python train.py --d_model=128 --n_kv_head=2 --tie_embeddings=true --parallel_block=false --init_std_down=0.0269 --decay_shape="linear" --dataset="wikipedia_en"
Each number is 200 + 40 x the weight over its row's rms, rounded and kept within 0 to 999. Layers, rows and columns count from 0. The size before them is the row's rms in percent of the matrix's.

# layer 5 MLP gate, 320x128, rms 0.287, rows 201-219, columns 0-127
107,167,249,281,223,229,149,132,233,181,248,162,204,179,198,134,178,252,165,226,197,232,205,154,185,179,215,199,172,192,202,219,169,198,125,223,195,237,216,206,209,250,136,193,165,145,179,159,150,248,166,250,320,142,201,187,270,184,166,196,205,158,198,232,184,136,185,164,218,218,174,237,245,195,253,219,237,208,233,188,219,221,212,163,157,236,234,266,235,236,323,258,118,199,228,220,188,178,231,229,270,160,232,181,128,210,177,186,226,232,249,155,178,203,233,205,209,200,142,169,302,252,161,153,163,169,157,246,229
097,209,188,235,172,193,212,177,194,233,213,283,242,201,253,222,166,179,163,177,179,216,240,191,252,274,183,179,186,245,170,211,202,246,243,239,212,179,243,131,246,207,185,166,233,240,291,95,233,205,156,217,205,204,250,239,188,299,255,159,136,258,181,199,175,187,229,175,166,195,197,171,181,228,159,181,282,172,248,253,175,205,197,164,280,192,309,244,142,181,133,126,228,237,204,265,205,222,200,175,187,158,258,162,147,257,161,200,235,147,207,214,192,211,187,196,149,168,171,207,222,131,195,220,276,180,175,219,157
101,248,224,270,190,230,193,155,192,133,154,277,95,227,194,205,181,198,215,113,209,183,112,179,298,227,110,207,212,210,215,207,127,250,158,264,207,203,231,214,265,211,213,230,121,232,213,161,220,214,229,261,183,177,192,164,144,243,219,240,154,225,249,129,170,250,146,182,226,162,230,241,180,234,222,229,146,199,273,248,181,141,215,215,171,147,232,227,175,227,205,197,177,191,160,214,132,178,153,223,211,198,265,298,170,237,228,208,198,229,221,220,232,218,225,219,250,206,179,179,193,166,178,264,251,225,194,212,178
101,183,281,205,212,212,172,186,229,133,164,206,226,184,211,190,187,171,182,151,204,193,219,242,226,228,205,155,226,225,230,257,237,287,154,219,193,206,211,231,265,171,214,198,109,230,206,219,205,173,193,182,226,301,142,134,211,255,229,118,210,100,146,214,222,176,179,228,285,167,182,249,204,164,177,204,225,170,216,259,167,205,188,193,259,189,208,223,243,167,147,169,169,179,139,249,182,207,150,284,285,220,257,201,234,143,239,135,118,196,222,233,175,200,157,199,123,224,229,173,241,151,249,178,198,235,245,174,159
104,215,181,218,185,282,200,213,105,255,191,145,196,124,198,236,176,197,221,183,179,211,165,173,222,177,113,223,168,169,193,231,239,130,175,250,147,197,140,184,130,242,190,260,196,162,185,228,189,185,218,203,189,257,146,272,167,210,185,187,238,206,232,194,185,267,191,212,228,200,177,135,178,186,187,263,185,211,187,286,208,167,264,170,186,187,245,270,124,225,171,165,208,194,188,169,214,215,162,189,173,152,237,170,118,187,81,170,198,130,128,240,191,263,242,232,176,211,167,198,238,180,125,146,137,188,222,202,148
099,192,191,229,210,237,245,234,162,221,200,262,246,152,202,215,213,227,211,266,217,222,170,119,179,233,231,184,150,217,99,206,242,185,226,230,247,197,236,164,155,176,172,179,188,212,280,175,272,214,163,155,155,197,206,100,181,194,119,203,216,252,191,122,240,205,260,225,277,196,309,255,210,184,204,217,201,233,187,164,151,190,281,186,225,208,217,164,197,148,110,105,144,182,224,246,189,179,211,247,196,222,151,217,130,145,203,200,167,219,214,181,203,201,282,187,211,267,139,174,223,199,209,204,224,215,200,165,227
098,194,273,157,161,224,208,191,212,196,220,228,213,234,145,208,252,259,189,162,169,203,264,264,246,196,194,210,184,169,204,243,188,201,212,161,227,205,152,158,214,210,155,156,223,195,176,204,241,251,238,243,191,122,207,201,168,182,200,212,156,193,175,308,190,207,127,216,192,301,228,188,218,291,227,191,211,152,193,235,171,235,238,233,288,118,208,220,156,155,141,206,120,224,196,177,177,143,198,180,196,215,208,215,149,211,221,168,155,208,226,142,258,159,162,154,186,157,232,218,213,174,325,279,291,225,212,169,240
102,184,189,178,250,148,144,186,234,148,194,252,234,149,220,177,261,202,196,148,224,214,278,244,211,104,183,208,207,182,246,217,165,176,134,226,91,235,197,186,205,192,234,233,154,111,162,204,144,209,260,180,120,226,211,194,205,173,198,154,238,116,150,191,195,275,204,203,275,176,221,193,152,195,211,204,267,164,176,249,192,151,155,183,239,209,227,194,166,206,243,226,163,213,104,240,169,158,118,141,194,242,142,197,224,160,173,190,187,219,233,153,191,261,237,220,182,146,197,149,184,228,234,160,237,163,157,227,161
102,236,244,205,147,234,297,198,205,253,213,133,238,207,199,209,204,139,180,123,228,200,170,194,168,204,232,202,164,206,161,232,157,226,203,234,231,174,223,215,212,128,156,264,225,263,174,158,140,217,177,244,241,204,188,188,171,101,227,110,180,238,169,251,168,236,142,175,188,189,204,215,150,245,245,252,225,125,200,173,211,231,156,215,169,195,246,192,178,180,252,211,131,147,136,261,130,175,194,156,192,276,169,148,133,149,201,194,163,199,234,234,217,133,197,173,216,205,222,204,288,145,227,167,248,134,207,223,234
094,191,192,282,194,244,202,232,206,243,140,238,171,211,201,259,284,218,152,210,204,155,166,250,249,181,175,223,227,107,146,184,170,282,187,182,243,173,301,205,238,222,250,247,216,270,142,191,212,125,207,199,179,190,179,235,183,130,237,172,144,231,203,137,238,232,172,173,231,196,217,152,291,270,149,164,169,176,99,185,202,224,219,216,217,164,199,204,142,157,245,162,177,243,219,256,173,196,141,154,205,189,219,150,166,245,208,231,200,155,220,174,206,218,252,173,169,155,194,170,188,209,168,171,259,264,155,239,186
100,186,191,144,171,261,147,248,225,190,198,181,173,206,225,300,249,233,198,195,183,203,197,231,263,154,156,239,157,159,154,202,301,241,162,183,209,259,188,216,186,197,145,213,187,151,123,243,145,176,227,232,189,199,197,260,203,115,255,269,221,245,233,178,202,217,178,241,216,185,187,193,197,192,206,212,201,192,164,190,160,229,188,174,206,207,151,167,216,229,183,178,240,129,204,208,173,344,141,250,236,210,131,218,87,211,185,122,213,225,219,286,192,161,257,160,220,215,190,175,203,130,206,200,138,194,178,222,186
110,222,223,113,250,275,154,202,189,240,237,211,200,189,219,264,187,204,143,195,210,239,280,237,213,162,234,247,268,200,255,152,142,159,167,156,179,182,173,164,265,194,151,193,239,276,233,155,197,207,276,215,206,234,229,127,222,166,203,206,222,187,145,245,144,200,200,253,246,253,151,229,163,180,212,233,215,154,276,282,169,224,138,169,223,213,178,285,241,214,132,230,224,226,204,205,153,216,108,237,169,198,286,266,162,201,164,186,182,191,201,181,192,157,185,166,197,185,168,244,160,179,145,202,196,234,143,243,206
095,188,191,202,147,184,248,210,240,252,252,200,170,245,171,230,193,236,186,207,216,131,267,195,228,139,230,271,132,162,157,221,178,235,184,177,205,210,237,205,240,216,225,224,227,202,179,120,195,139,135,217,179,250,233,142,279,210,138,200,203,185,161,202,223,185,280,194,208,205,242,215,153,217,269,190,211,203,164,126,203,131,286,117,237,190,231,241,174,266,264,211,178,246,188,213,219,200,161,156,264,193,206,134,206,172,183,167,188,181,236,163,146,145,275,131,134,224,234,212,193,148,247,159,136,155,162,201,157
106,186,243,234,190,216,204,219,125,272,202,159,196,253,227,203,214,218,211,164,303,160,208,230,186,155,201,191,148,178,91,249,207,209,211,270,184,238,164,210,236,252,208,171,174,214,198,143,202,249,212,234,236,231,183,169,241,231,231,138,305,187,189,209,239,176,194,212,159,166,263,178,189,206,190,213,157,155,204,206,192,189,239,122,236,205,175,247,126,211,268,230,221,269,218,235,140,182,202,205,286,195,100,179,244,156,178,214,239,139,213,313,156,226,198,151,131,216,183,167,176,188,229,212,224,182,148,188,243
101,156,171,165,163,287,131,244,218,176,189,243,235,218,193,262,217,228,152,218,184,211,197,162,213,158,144,202,165,112,263,182,216,180,253,208,179,239,228,159,201,232,165,199,221,162,243,161,178,216,225,238,151,175,174,203,167,152,219,215,162,247,189,206,179,145,296,235,197,244,193,181,261,194,95,196,173,223,108,255,146,209,265,177,234,202,160,135,238,169,212,183,164,229,180,288,251,187,264,133,190,220,217,248,140,127,164,167,204,266,206,201,159,192,259,198,202,196,246,224,245,152,219,272,203,212,140,202,211
096,205,238,252,160,199,256,154,199,218,198,191,175,211,182,198,93,244,202,201,179,233,172,203,224,184,213,277,255,256,219,216,172,211,192,195,186,192,159,199,182,144,230,183,185,241,260,148,191,217,127,230,178,205,187,179,244,219,139,302,269,191,98,158,205,242,226,217,232,185,191,270,260,154,278,247,215,139,148,278,239,248,128,160,199,163,191,190,169,181,172,140,192,217,144,291,187,173,206,166,187,204,249,196,190,143,220,196,179,199,233,252,238,110,239,123,200,199,172,209,220,247,236,192,139,160,180,177,189
093,247,205,187,173,145,255,171,199,206,283,209,182,212,239,185,154,185,206,222,210,190,122,242,202,220,171,210,238,159,266,218,217,247,233,206,255,168,265,150,176,189,210,172,222,184,226,139,198,181,286,199,217,176,197,235,178,268,191,189,168,125,203,181,208,222,205,244,241,223,116,174,172,225,184,207,155,171,200,171,185,268,271,220,183,186,222,202,218,220,246,210,240,121,207,256,207,191,280,240,147,175,162,175,211,143,209,232,176,165,168,175,242,233,178,197,119,140,242,193,39,292,212,212,121,228,209,196,204
096,161,185,204,233,168,247,170,186,172,187,260,256,173,168,276,218,203,202,205,197,202,168,178,244,250,255,170,223,190,245,140,191,228,134,283,245,248,169,226,142,132,193,157,161,181,236,178,144,169,218,188,179,179,188,152,266,215,183,146,221,182,191,187,168,137,138,231,234,195,173,230,251,256,182,217,129,306,203,169,168,136,256,217,183,231,274,234,199,119,207,158,207,236,146,193,240,200,168,203,196,233,194,117,161,188,173,205,228,300,210,140,239,158,197,263,206,204,128,196,200,227,175,266,219,164,139,221,225
109,208,197,294,196,121,166,219,251,172,166,216,222,178,131,202,165,195,253,189,228,228,195,250,310,194,187,191,234,149,156,172,205,205,221,123,219,198,124,170,129,133,226,144,149,144,186,223,203,139,197,238,222,189,175,182,242,177,217,203,202,153,161,238,198,202,176,246,176,290,270,209,212,203,185,219,234,266,187,211,229,256,274,225,232,213,196,138,210,203,241,179,195,259,202,122,122,96,177,246,200,201,141,157,165,275,150,144,254,207,209,188,161,199,198,172,173,208,250,205,254,196,197,215,174,218,183,201,155
# layer 5 MLP up, 320x128, rms 0.261, rows 201-218, columns 0-127
108,236,188,241,220,192,265,206,195,218,264,159,152,271,162,196,189,103,180,175,283,219,194,147,197,210,250,281,194,304,183,210,225,179,235,197,151,223,188,177,205,174,231,126,96,140,201,190,172,168,147,161,224,251,248,185,241,142,150,199,193,164,235,217,237,228,166,277,190,210,157,179,255,142,177,222,163,197,210,135,219,174,246,164,221,105,186,224,231,229,227,219,208,178,111,260,249,156,214,191,232,156,204,207,212,206,164,117,195,222,219,180,203,235,166,184,251,209,204,185,139,158,243,201,237,251,204,215,247
102,196,232,256,209,247,148,178,242,172,205,73,200,188,284,147,219,172,133,253,182,280,100,271,208,213,141,161,232,208,208,189,217,158,214,208,208,168,199,197,210,161,157,209,257,208,170,224,163,111,172,178,104,194,201,178,185,232,219,124,163,207,179,255,177,241,145,196,142,249,146,226,208,222,195,238,278,150,229,256,239,192,159,179,222,189,132,146,238,185,224,207,167,230,232,223,232,227,191,140,211,170,182,185,175,249,252,193,222,199,146,174,271,231,272,195,234,205,172,150,213,188,237,213,195,146,186,227,184
096,166,209,223,140,204,213,144,269,229,126,144,220,197,153,151,188,222,178,192,219,226,174,232,161,221,220,255,267,245,289,202,149,158,208,182,198,219,178,237,252,165,209,173,202,189,238,174,161,149,108,203,204,193,158,217,206,235,187,156,109,204,237,141,189,162,143,209,138,131,219,190,271,223,282,143,244,264,207,228,213,214,161,254,196,132,178,194,185,208,232,172,215,194,261,212,189,211,145,216,141,173,139,180,220,214,227,126,254,251,167,219,253,225,168,203,191,217,120,243,238,196,150,110,209,236,245,232,188
100,235,187,192,172,221,250,239,111,214,217,287,231,168,246,190,196,209,225,215,161,135,206,223,220,249,210,168,197,176,234,101,160,163,195,265,312,178,238,220,277,175,261,222,244,233,221,149,194,180,221,177,123,165,250,130,203,201,135,249,219,198,237,225,162,239,236,166,180,120,243,196,201,198,226,219,180,244,234,247,198,269,157,222,210,179,125,187,164,198,214,216,120,260,176,253,189,172,252,199,223,193,222,195,271,240,195,181,223,167,235,137,186,162,146,210,257,209,158,167,196,214,219,259,199,243,158,256,245
103,263,242,185,234,215,218,200,212,194,171,236,207,193,257,248,198,195,248,191,215,238,152,181,252,111,222,195,178,172,193,214,210,205,174,179,263,202,231,142,276,239,195,184,148,103,172,233,295,208,194,208,161,188,122,216,211,256,227,173,224,208,180,177,143,214,161,102,217,188,241,186,165,226,179,190,174,221,184,202,234,190,238,182,207,220,264,203,172,211,213,239,156,202,167,165,190,112,242,157,172,196,262,176,232,197,47,139,247,209,168,187,171,160,259,289,196,210,225,200,260,207,157,149,155,188,183,275,231
092,256,201,231,308,203,125,225,169,155,216,290,185,156,189,153,144,184,170,172,187,200,126,263,229,194,194,240,195,177,189,211,205,226,243,223,106,185,196,228,252,212,162,227,270,159,214,236,213,131,218,193,187,228,191,166,190,220,154,253,230,242,178,199,213,249,205,198,216,178,114,174,179,111,181,196,125,126,236,244,217,171,172,127,222,185,122,147,217,220,206,224,190,218,215,203,241,266,187,197,183,222,193,242,173,202,247,252,227,249,253,254,200,242,147,167,230,219,170,324,194,210,232,234,242,229,201,240,182
093,200,169,194,218,198,203,140,193,197,278,169,234,197,225,207,133,243,159,130,223,276,281,216,221,255,175,164,204,195,320,168,165,246,204,186,228,291,113,154,172,206,170,236,184,209,122,137,195,213,260,175,165,176,272,237,264,196,271,112,166,223,168,224,203,191,138,152,223,231,160,222,197,248,183,209,247,125,232,226,231,232,200,218,254,154,209,237,210,210,147,217,195,184,258,169,133,151,190,229,206,205,210,156,208,207,231,176,190,151,238,197,200,148,169,204,218,256,214,220,178,140,240,202,212,177,253,264,195
091,197,210,167,205,223,187,196,253,183,239,121,206,264,133,144,235,232,264,206,205,192,151,248,173,150,184,188,208,189,178,166,216,175,199,270,154,225,148,180,194,209,201,263,174,155,227,246,186,191,251,177,288,281,236,156,284,225,250,190,255,199,133,200,178,159,203,201,299,256,198,254,208,150,196,178,190,194,214,155,258,174,167,252,211,197,195,240,187,243,223,208,149,211,169,195,171,162,231,181,218,287,159,176,187,187,240,195,139,107,185,153,245,187,276,268,193,197,206,114,154,170,216,210,166,180,255,235,138
088,172,213,181,275,157,179,205,160,218,224,95,172,220,213,189,192,156,208,187,209,177,189,205,249,193,146,205,292,173,205,195,261,193,230,217,176,221,211,190,179,201,200,231,202,216,205,132,191,182,196,227,182,151,161,234,184,190,193,177,217,234,230,169,204,183,190,176,264,164,203,212,121,183,168,215,192,232,226,283,192,206,186,210,164,191,205,259,295,226,203,324,169,219,149,228,142,269,229,251,165,161,149,242,90,136,171,107,283,200,200,166,289,183,177,189,181,209,211,177,186,207,219,252,223,236,201,163,87
100,215,194,219,223,174,213,231,191,193,246,276,218,183,192,227,246,200,198,195,138,233,223,136,240,200,210,219,151,213,160,199,164,165,234,254,159,148,226,128,180,224,172,251,169,267,185,261,207,151,266,180,231,207,214,256,136,174,286,179,157,238,215,236,196,158,182,204,242,183,267,173,196,107,229,140,170,218,152,143,187,194,210,304,186,228,227,288,162,225,272,169,202,186,147,230,115,222,157,134,237,198,199,152,248,234,190,226,189,157,245,128,227,238,155,221,193,162,299,210,199,217,212,190,224,222,168,252,215
106,186,225,162,195,184,229,181,119,215,148,186,189,220,205,195,242,137,125,305,269,220,198,240,286,151,178,125,222,150,241,184,127,272,239,209,185,191,179,178,183,212,169,226,141,158,228,210,209,150,169,247,211,169,160,267,185,155,133,196,160,258,192,220,112,152,286,189,179,176,239,190,225,231,137,128,166,237,203,216,234,186,242,206,222,164,184,280,205,165,169,219,136,194,244,258,234,204,169,242,247,215,224,203,189,149,186,246,245,192,133,202,190,166,241,258,137,236,197,181,216,178,217,179,219,251,192,236,221
100,104,224,246,177,231,207,222,128,273,230,147,226,181,215,218,172,192,159,197,298,143,161,203,196,137,209,229,275,206,310,201,248,191,185,235,213,185,220,255,219,238,200,226,189,201,210,181,217,208,231,237,152,220,237,231,205,204,132,169,152,169,214,212,229,194,230,271,168,117,241,173,231,247,133,122,204,169,143,174,242,191,317,225,177,185,216,208,196,232,203,165,225,196,141,189,180,214,154,223,155,198,314,238,268,215,181,231,253,194,160,211,193,167,177,211,192,202,212,131,139,196,216,187,184,144,142,179,186
095,188,162,251,204,264,224,174,146,199,252,228,276,184,254,220,228,232,185,243,179,160,219,282,245,116,149,255,149,220,203,191,178,207,182,259,184,178,203,229,257,220,174,226,217,228,199,130,189,149,242,124,201,264,178,210,201,148,261,217,204,200,129,173,296,253,172,230,216,168,187,162,205,195,209,217,204,187,164,178,135,156,165,268,230,192,160,215,193,138,235,230,157,284,149,210,185,175,139,199,257,144,189,255,204,171,197,173,142,144,279,179,198,202,248,213,220,184,205,196,151,254,239,125,239,182,172,128,231
103,252,182,196,250,123,247,217,241,209,206,194,233,272,119,137,192,208,207,220,136,198,190,237,219,209,270,176,187,193,190,178,237,174,141,175,181,226,211,195,201,210,183,291,241,178,203,198,186,195,221,177,183,262,211,180,206,95,198,239,251,254,186,245,268,226,214,192,255,216,195,140,255,227,195,138,260,209,187,190,208,221,137,275,181,181,213,208,227,170,197,177,194,105,164,221,210,194,129,224,184,209,183,188,116,178,192,152,247,152,218,157,220,262,148,123,275,142,145,137,153,221,232,253,217,221,235,268,244
102,230,187,206,149,224,247,256,232,246,241,167,194,199,119,188,231,207,169,253,220,191,226,246,153,199,199,259,199,193,141,123,206,161,211,208,182,191,215,109,203,208,163,201,191,183,199,164,250,266,269,257,214,271,131,213,257,174,226,235,139,223,241,246,235,258,216,269,108,197,210,220,133,216,230,186,196,206,204,205,137,231,186,180,211,174,243,197,93,199,120,166,186,175,166,258,147,167,221,265,176,235,190,270,200,161,171,184,196,199,236,205,91,222,231,188,199,228,249,235,206,225,232,268,183,262,154,193,204
091,196,179,214,173,272,210,230,230,209,219,174,193,224,193,211,154,260,200,224,172,174,222,179,220,163,215,228,230,197,224,194,98,200,225,238,296,188,204,152,192,217,238,231,148,195,180,244,216,223,255,163,143,181,236,220,208,194,271,225,166,253,162,196,208,95,285,139,222,325,239,118,140,227,169,227,214,137,193,184,244,155,209,244,225,260,274,195,156,243,204,231,214,229,296,196,217,196,251,206,181,187,206,161,258,193,193,226,169,131,194,151,170,148,164,199,156,177,215,209,230,206,231,209,183,99,210,248,219
098,195,162,234,188,231,155,261,226,207,192,255,189,147,210,219,221,274,190,280,215,248,237,163,199,237,179,218,169,173,174,109,178,311,281,232,206,180,151,226,253,204,256,222,218,202,265,142,114,193,222,209,219,186,193,234,211,186,176,180,150,192,150,211,192,237,225,224,189,197,187,193,203,186,226,131,182,224,249,230,206,202,184,229,116,152,214,127,191,163,200,133,156,184,245,195,164,217,196,154,272,148,254,180,211,186,276,215,268,220,235,170,257,197,181,252,240,159,282,227,183,161,240,296,172,208,241,160,242
090,299,215,243,184,196,200,165,172,216,136,148,220,228,182,167,181,186,114,196,153,204,245,274,148,136,213,202,164,170,196,230,171,208,219,186,159,210,208,231,228,208,183,214,227,207,192,253,200,205,181,219,254,154,164,232,214,205,168,292,223,204,201,247,276,239,240,202,168,273,210,220,178,207,226,189,219,151,150,208,115,239,179,218,114,178,260,208,204,211,163,189,237,136,259,142,250,241,236,185,225,203,118,176,198,71,187,181,163,152,184,234,132,196,192,186,208,171,222,201,215,237,264,103,183,185,191,110,193
# layer 5 MLP down (transposed), 320x128, rms 0.196, rows 201-218, columns 0-127
102,189,205,201,194,257,248,153,216,208,195,145,184,146,181,267,225,191,179,141,204,156,222,175,266,214,260,200,207,165,213,210,205,255,148,208,228,243,55,162,224,146,265,220,228,231,233,249,183,279,211,214,221,209,153,196,220,162,193,148,174,246,189,179,188,200,260,265,248,223,228,191,222,271,125,254,264,212,237,206,200,174,189,223,196,214,234,172,118,207,230,205,86,259,207,254,177,185,227,203,269,236,216,169,171,242,250,234,206,221,196,228,246,268,142,218,199,191,232,180,224,209,197,167,213,184,139,259,120
093,141,138,127,185,260,164,195,175,221,181,206,202,183,181,208,261,251,148,213,233,156,185,215,165,175,192,219,181,178,219,193,194,239,249,234,191,252,231,191,120,161,190,298,206,199,164,205,197,207,224,178,190,212,237,215,132,202,238,163,256,122,191,225,232,166,162,212,236,172,196,209,133,140,183,271,142,177,131,173,157,263,145,144,211,256,174,199,260,187,167,236,265,174,245,165,190,190,265,246,222,141,259,231,270,158,206,253,195,199,232,194,171,209,211,194,129,187,161,215,110,239,122,140,178,180,268,168,249
103,226,206,207,189,177,187,195,139,252,185,199,241,274,139,228,177,242,221,204,210,216,277,251,82,176,197,160,261,210,236,251,111,210,263,172,222,223,219,202,148,185,164,147,246,221,192,205,209,279,233,137,240,216,248,162,185,209,156,271,255,119,205,227,187,197,255,200,216,261,154,127,213,158,155,201,223,227,168,211,212,216,274,264,167,197,152,182,222,162,183,198,164,268,221,188,220,164,230,236,241,227,172,149,241,142,171,219,248,176,149,157,186,228,202,142,164,130,158,255,249,255,172,195,184,208,192,160,232
103,243,117,212,171,212,250,131,226,262,220,136,155,210,174,178,231,182,244,205,182,196,215,198,170,219,315,178,109,219,222,189,178,220,201,144,168,155,170,212,209,189,208,214,252,154,225,220,204,125,194,148,127,143,208,201,215,128,276,173,140,209,196,138,154,210,261,177,162,118,244,171,118,224,202,214,179,232,173,156,197,209,197,232,196,183,142,277,265,162,176,124,189,235,290,199,217,239,231,264,212,215,132,250,215,199,202,247,210,135,222,213,227,154,222,201,230,249,197,157,190,192,243,219,192,227,175,220,218
099,213,222,169,289,239,195,272,183,185,243,201,269,189,185,217,182,202,234,183,126,234,135,222,179,182,257,188,186,188,213,220,206,187,195,195,236,170,209,172,220,228,177,212,157,266,185,190,236,184,166,157,209,181,191,174,230,230,224,120,190,224,244,181,168,162,156,223,250,235,148,159,223,221,238,178,163,189,220,198,200,203,155,80,228,71,186,156,252,266,181,206,152,171,184,151,233,217,204,229,250,215,243,253,189,190,213,289,142,191,236,323,184,218,173,250,199,249,255,273,209,149,252,242,171,183,207,241,264
102,224,228,211,144,216,183,185,218,186,173,183,216,152,249,204,188,261,229,224,219,125,210,194,145,231,312,200,174,197,222,177,176,185,188,228,197,169,152,226,185,275,170,182,161,274,181,191,276,162,261,137,245,183,202,188,165,208,201,157,204,185,108,256,202,242,268,226,218,174,199,164,292,161,174,139,201,193,165,193,247,145,256,167,205,221,222,192,221,207,152,176,202,242,210,291,189,233,191,165,188,161,258,219,147,297,189,192,143,205,172,190,299,217,131,213,203,168,185,196,204,236,196,164,158,125,260,145,137
099,199,265,210,138,233,152,226,237,235,218,218,160,226,109,178,207,207,198,234,179,233,214,227,134,229,148,235,228,297,194,256,213,157,105,170,203,191,196,156,228,181,113,197,138,192,203,186,154,295,170,306,182,164,238,224,252,180,227,141,218,174,244,216,248,167,189,137,223,200,169,155,182,275,163,211,210,163,199,170,190,265,160,210,213,202,185,179,253,176,144,203,225,197,235,212,154,202,228,222,216,212,203,240,181,191,163,224,140,138,133,164,235,206,263,125,207,150,239,147,168,184,128,225,239,225,158,220,234
100,109,132,177,156,193,239,226,176,259,174,186,145,182,217,241,99,165,233,249,232,284,213,167,210,183,138,202,206,165,150,238,158,197,209,248,108,228,156,162,270,265,224,194,259,269,233,228,200,179,130,235,206,238,165,158,210,230,278,145,226,203,229,196,278,228,295,182,136,264,234,208,212,240,207,197,143,235,252,195,231,165,157,236,216,186,168,211,177,175,188,185,195,197,199,188,250,169,158,196,164,176,202,196,196,223,207,253,153,185,268,170,139,181,208,211,194,192,204,180,201,224,174,227,89,181,197,246,225
106,205,155,172,181,169,229,222,269,191,190,202,145,173,220,173,257,204,195,202,216,145,230,192,227,313,196,142,154,292,186,215,190,212,204,197,167,160,169,207,240,286,195,239,210,208,239,250,109,210,197,182,269,190,196,175,193,151,150,148,146,166,170,129,160,194,124,243,141,208,200,167,160,189,188,191,219,267,190,104,190,220,144,171,192,202,188,181,150,178,204,167,212,155,205,156,227,196,183,210,170,106,186,210,182,146,204,220,177,206,187,197,189,199,147,163,151,104,201,236,230,308,185,214,103,259,175,166,207
094,275,222,223,268,187,188,169,183,219,199,215,204,184,210,181,183,221,218,182,181,195,309,215,194,178,158,243,241,249,241,350,167,183,208,179,275,226,169,191,143,189,210,170,264,189,162,154,181,277,263,200,180,211,209,204,184,121,205,211,197,137,219,208,231,179,234,212,128,171,251,238,284,181,194,240,218,249,254,184,212,210,195,230,218,164,184,188,232,220,144,172,215,187,177,201,235,220,212,326,208,184,154,239,170,172,161,169,176,161,161,213,142,210,196,249,252,243,213,145,194,157,147,141,144,225,158,117,202
100,198,134,262,149,227,184,182,211,179,103,182,224,221,143,136,166,168,234,207,278,193,230,190,204,213,240,176,202,227,199,214,157,244,273,217,191,240,276,187,162,259,176,175,226,172,176,188,259,216,191,158,193,215,227,256,165,238,264,235,117,181,157,172,131,238,212,260,203,272,184,237,223,125,214,175,169,203,161,150,257,140,191,202,145,180,222,172,223,145,173,175,146,230,170,134,189,215,181,184,244,114,226,206,238,217,133,201,207,260,139,198,203,185,96,226,212,244,234,160,268,149,191,208,186,230,236,239,217
098,175,175,172,178,187,242,191,234,164,190,138,218,165,299,238,188,216,211,157,149,192,192,182,208,152,207,169,208,236,185,166,233,235,187,221,206,198,176,171,170,55,193,108,235,199,161,266,158,241,271,253,284,172,201,259,195,251,288,174,203,178,171,193,175,212,171,216,236,151,203,196,163,227,155,234,220,145,124,209,177,207,217,227,241,184,191,231,248,246,237,174,175,182,224,208,212,173,211,197,166,183,209,185,158,180,157,96,150,256,179,206,226,279,210,246,163,208,225,164,159,269,166,202,117,274,254,215,179
098,166,148,300,142,169,239,169,219,203,275,141,214,198,101,208,178,256,135,228,200,265,171,181,199,190,184,207,246,192,210,250,204,212,201,206,188,231,261,200,206,170,216,181,165,202,216,159,191,176,241,245,103,188,172,183,156,135,236,233,221,177,246,148,216,290,201,223,133,168,218,222,145,188,207,255,141,164,178,92,215,208,259,200,220,202,203,232,156,159,206,215,174,169,135,189,257,192,166,180,166,155,229,260,201,253,231,216,216,203,199,309,151,201,171,213,232,183,171,236,211,155,126,170,233,137,217,147,173
100,202,150,184,127,187,189,252,196,257,226,271,230,175,136,211,142,183,223,179,248,128,148,189,211,183,227,202,253,283,213,110,193,252,189,181,260,224,264,268,241,108,162,182,201,166,191,232,226,195,125,183,179,257,299,223,206,249,182,209,222,144,173,167,281,181,183,182,214,198,155,239,209,210,181,142,158,138,243,224,172,195,247,219,179,178,205,224,224,241,216,239,238,217,262,188,262,213,170,151,147,179,199,215,226,268,243,167,233,275,166,197,211,218,231,247,176,238,277,190,272,217,172,210,194,186,209,171,240
102,121,191,155,171,187,226,260,248,160,254,216,245,253,208,194,119,196,195,130,277,221,212,212,211,238,217,244,208,246,213,280,207,238,231,262,225,261,150,210,165,187,205,256,259,221,245,195,179,222,197,237,132,235,259,191,128,281,185,275,216,208,118,254,250,180,220,256,149,265,236,221,208,143,169,188,266,183,113,222,150,161,190,182,211,187,215,270,190,223,200,270,167,252,156,236,191,189,214,192,230,171,269,187,196,175,220,269,220,138,209,190,203,139,193,218,188,224,196,229,189,183,180,149,184,184,220,221,254
098,145,153,165,220,217,163,228,202,156,184,162,117,271,194,132,228,206,197,157,203,242,155,207,204,164,197,219,238,179,172,268,242,214,198,189,127,231,196,216,151,239,204,172,239,173,224,201,212,165,158,193,219,255,210,241,103,195,178,144,223,228,218,85,218,266,167,233,144,184,207,221,195,262,254,269,252,188,193,177,158,214,168,208,126,215,214,197,220,191,218,168,124,172,196,238,202,241,229,175,205,166,278,183,119,233,270,150,226,173,218,232,148,153,175,170,124,264,166,209,158,201,148,222,265,210,278,243,194
100,211,207,168,200,170,234,240,172,289,197,236,226,235,192,207,186,233,198,184,129,178,215,243,196,150,216,207,204,169,201,262,226,225,159,226,273,120,83,192,189,238,247,251,147,243,221,182,218,210,202,127,254,103,204,236,214,148,182,202,149,199,110,157,228,241,205,215,168,232,234,193,211,238,184,269,194,232,214,196,215,202,149,153,139,196,166,131,270,191,208,167,216,281,184,103,215,198,171,168,230,266,189,168,249,169,187,205,175,191,254,208,225,246,122,179,212,135,148,215,273,220,191,196,178,176,265,180,223
104,159,215,243,260,175,195,119,183,234,199,216,186,232,246,231,187,285,170,161,148,251,153,174,223,283,221,202,182,220,213,219,221,199,244,290,154,203,165,156,216,132,206,180,225,241,237,117,261,170,265,203,210,200,210,221,157,169,276,217,207,190,207,148,198,192,137,171,218,189,222,162,271,152,157,149,267,210,174,269,148,132,239,210,172,213,224,262,228,153,255,171,227,140,150,229,210,183,175,237,209,204,182,187,181,248,162,120,180,239,150,208,236,130,156,136,213,177,191,151,209,211,189,198,189,229,163,101,222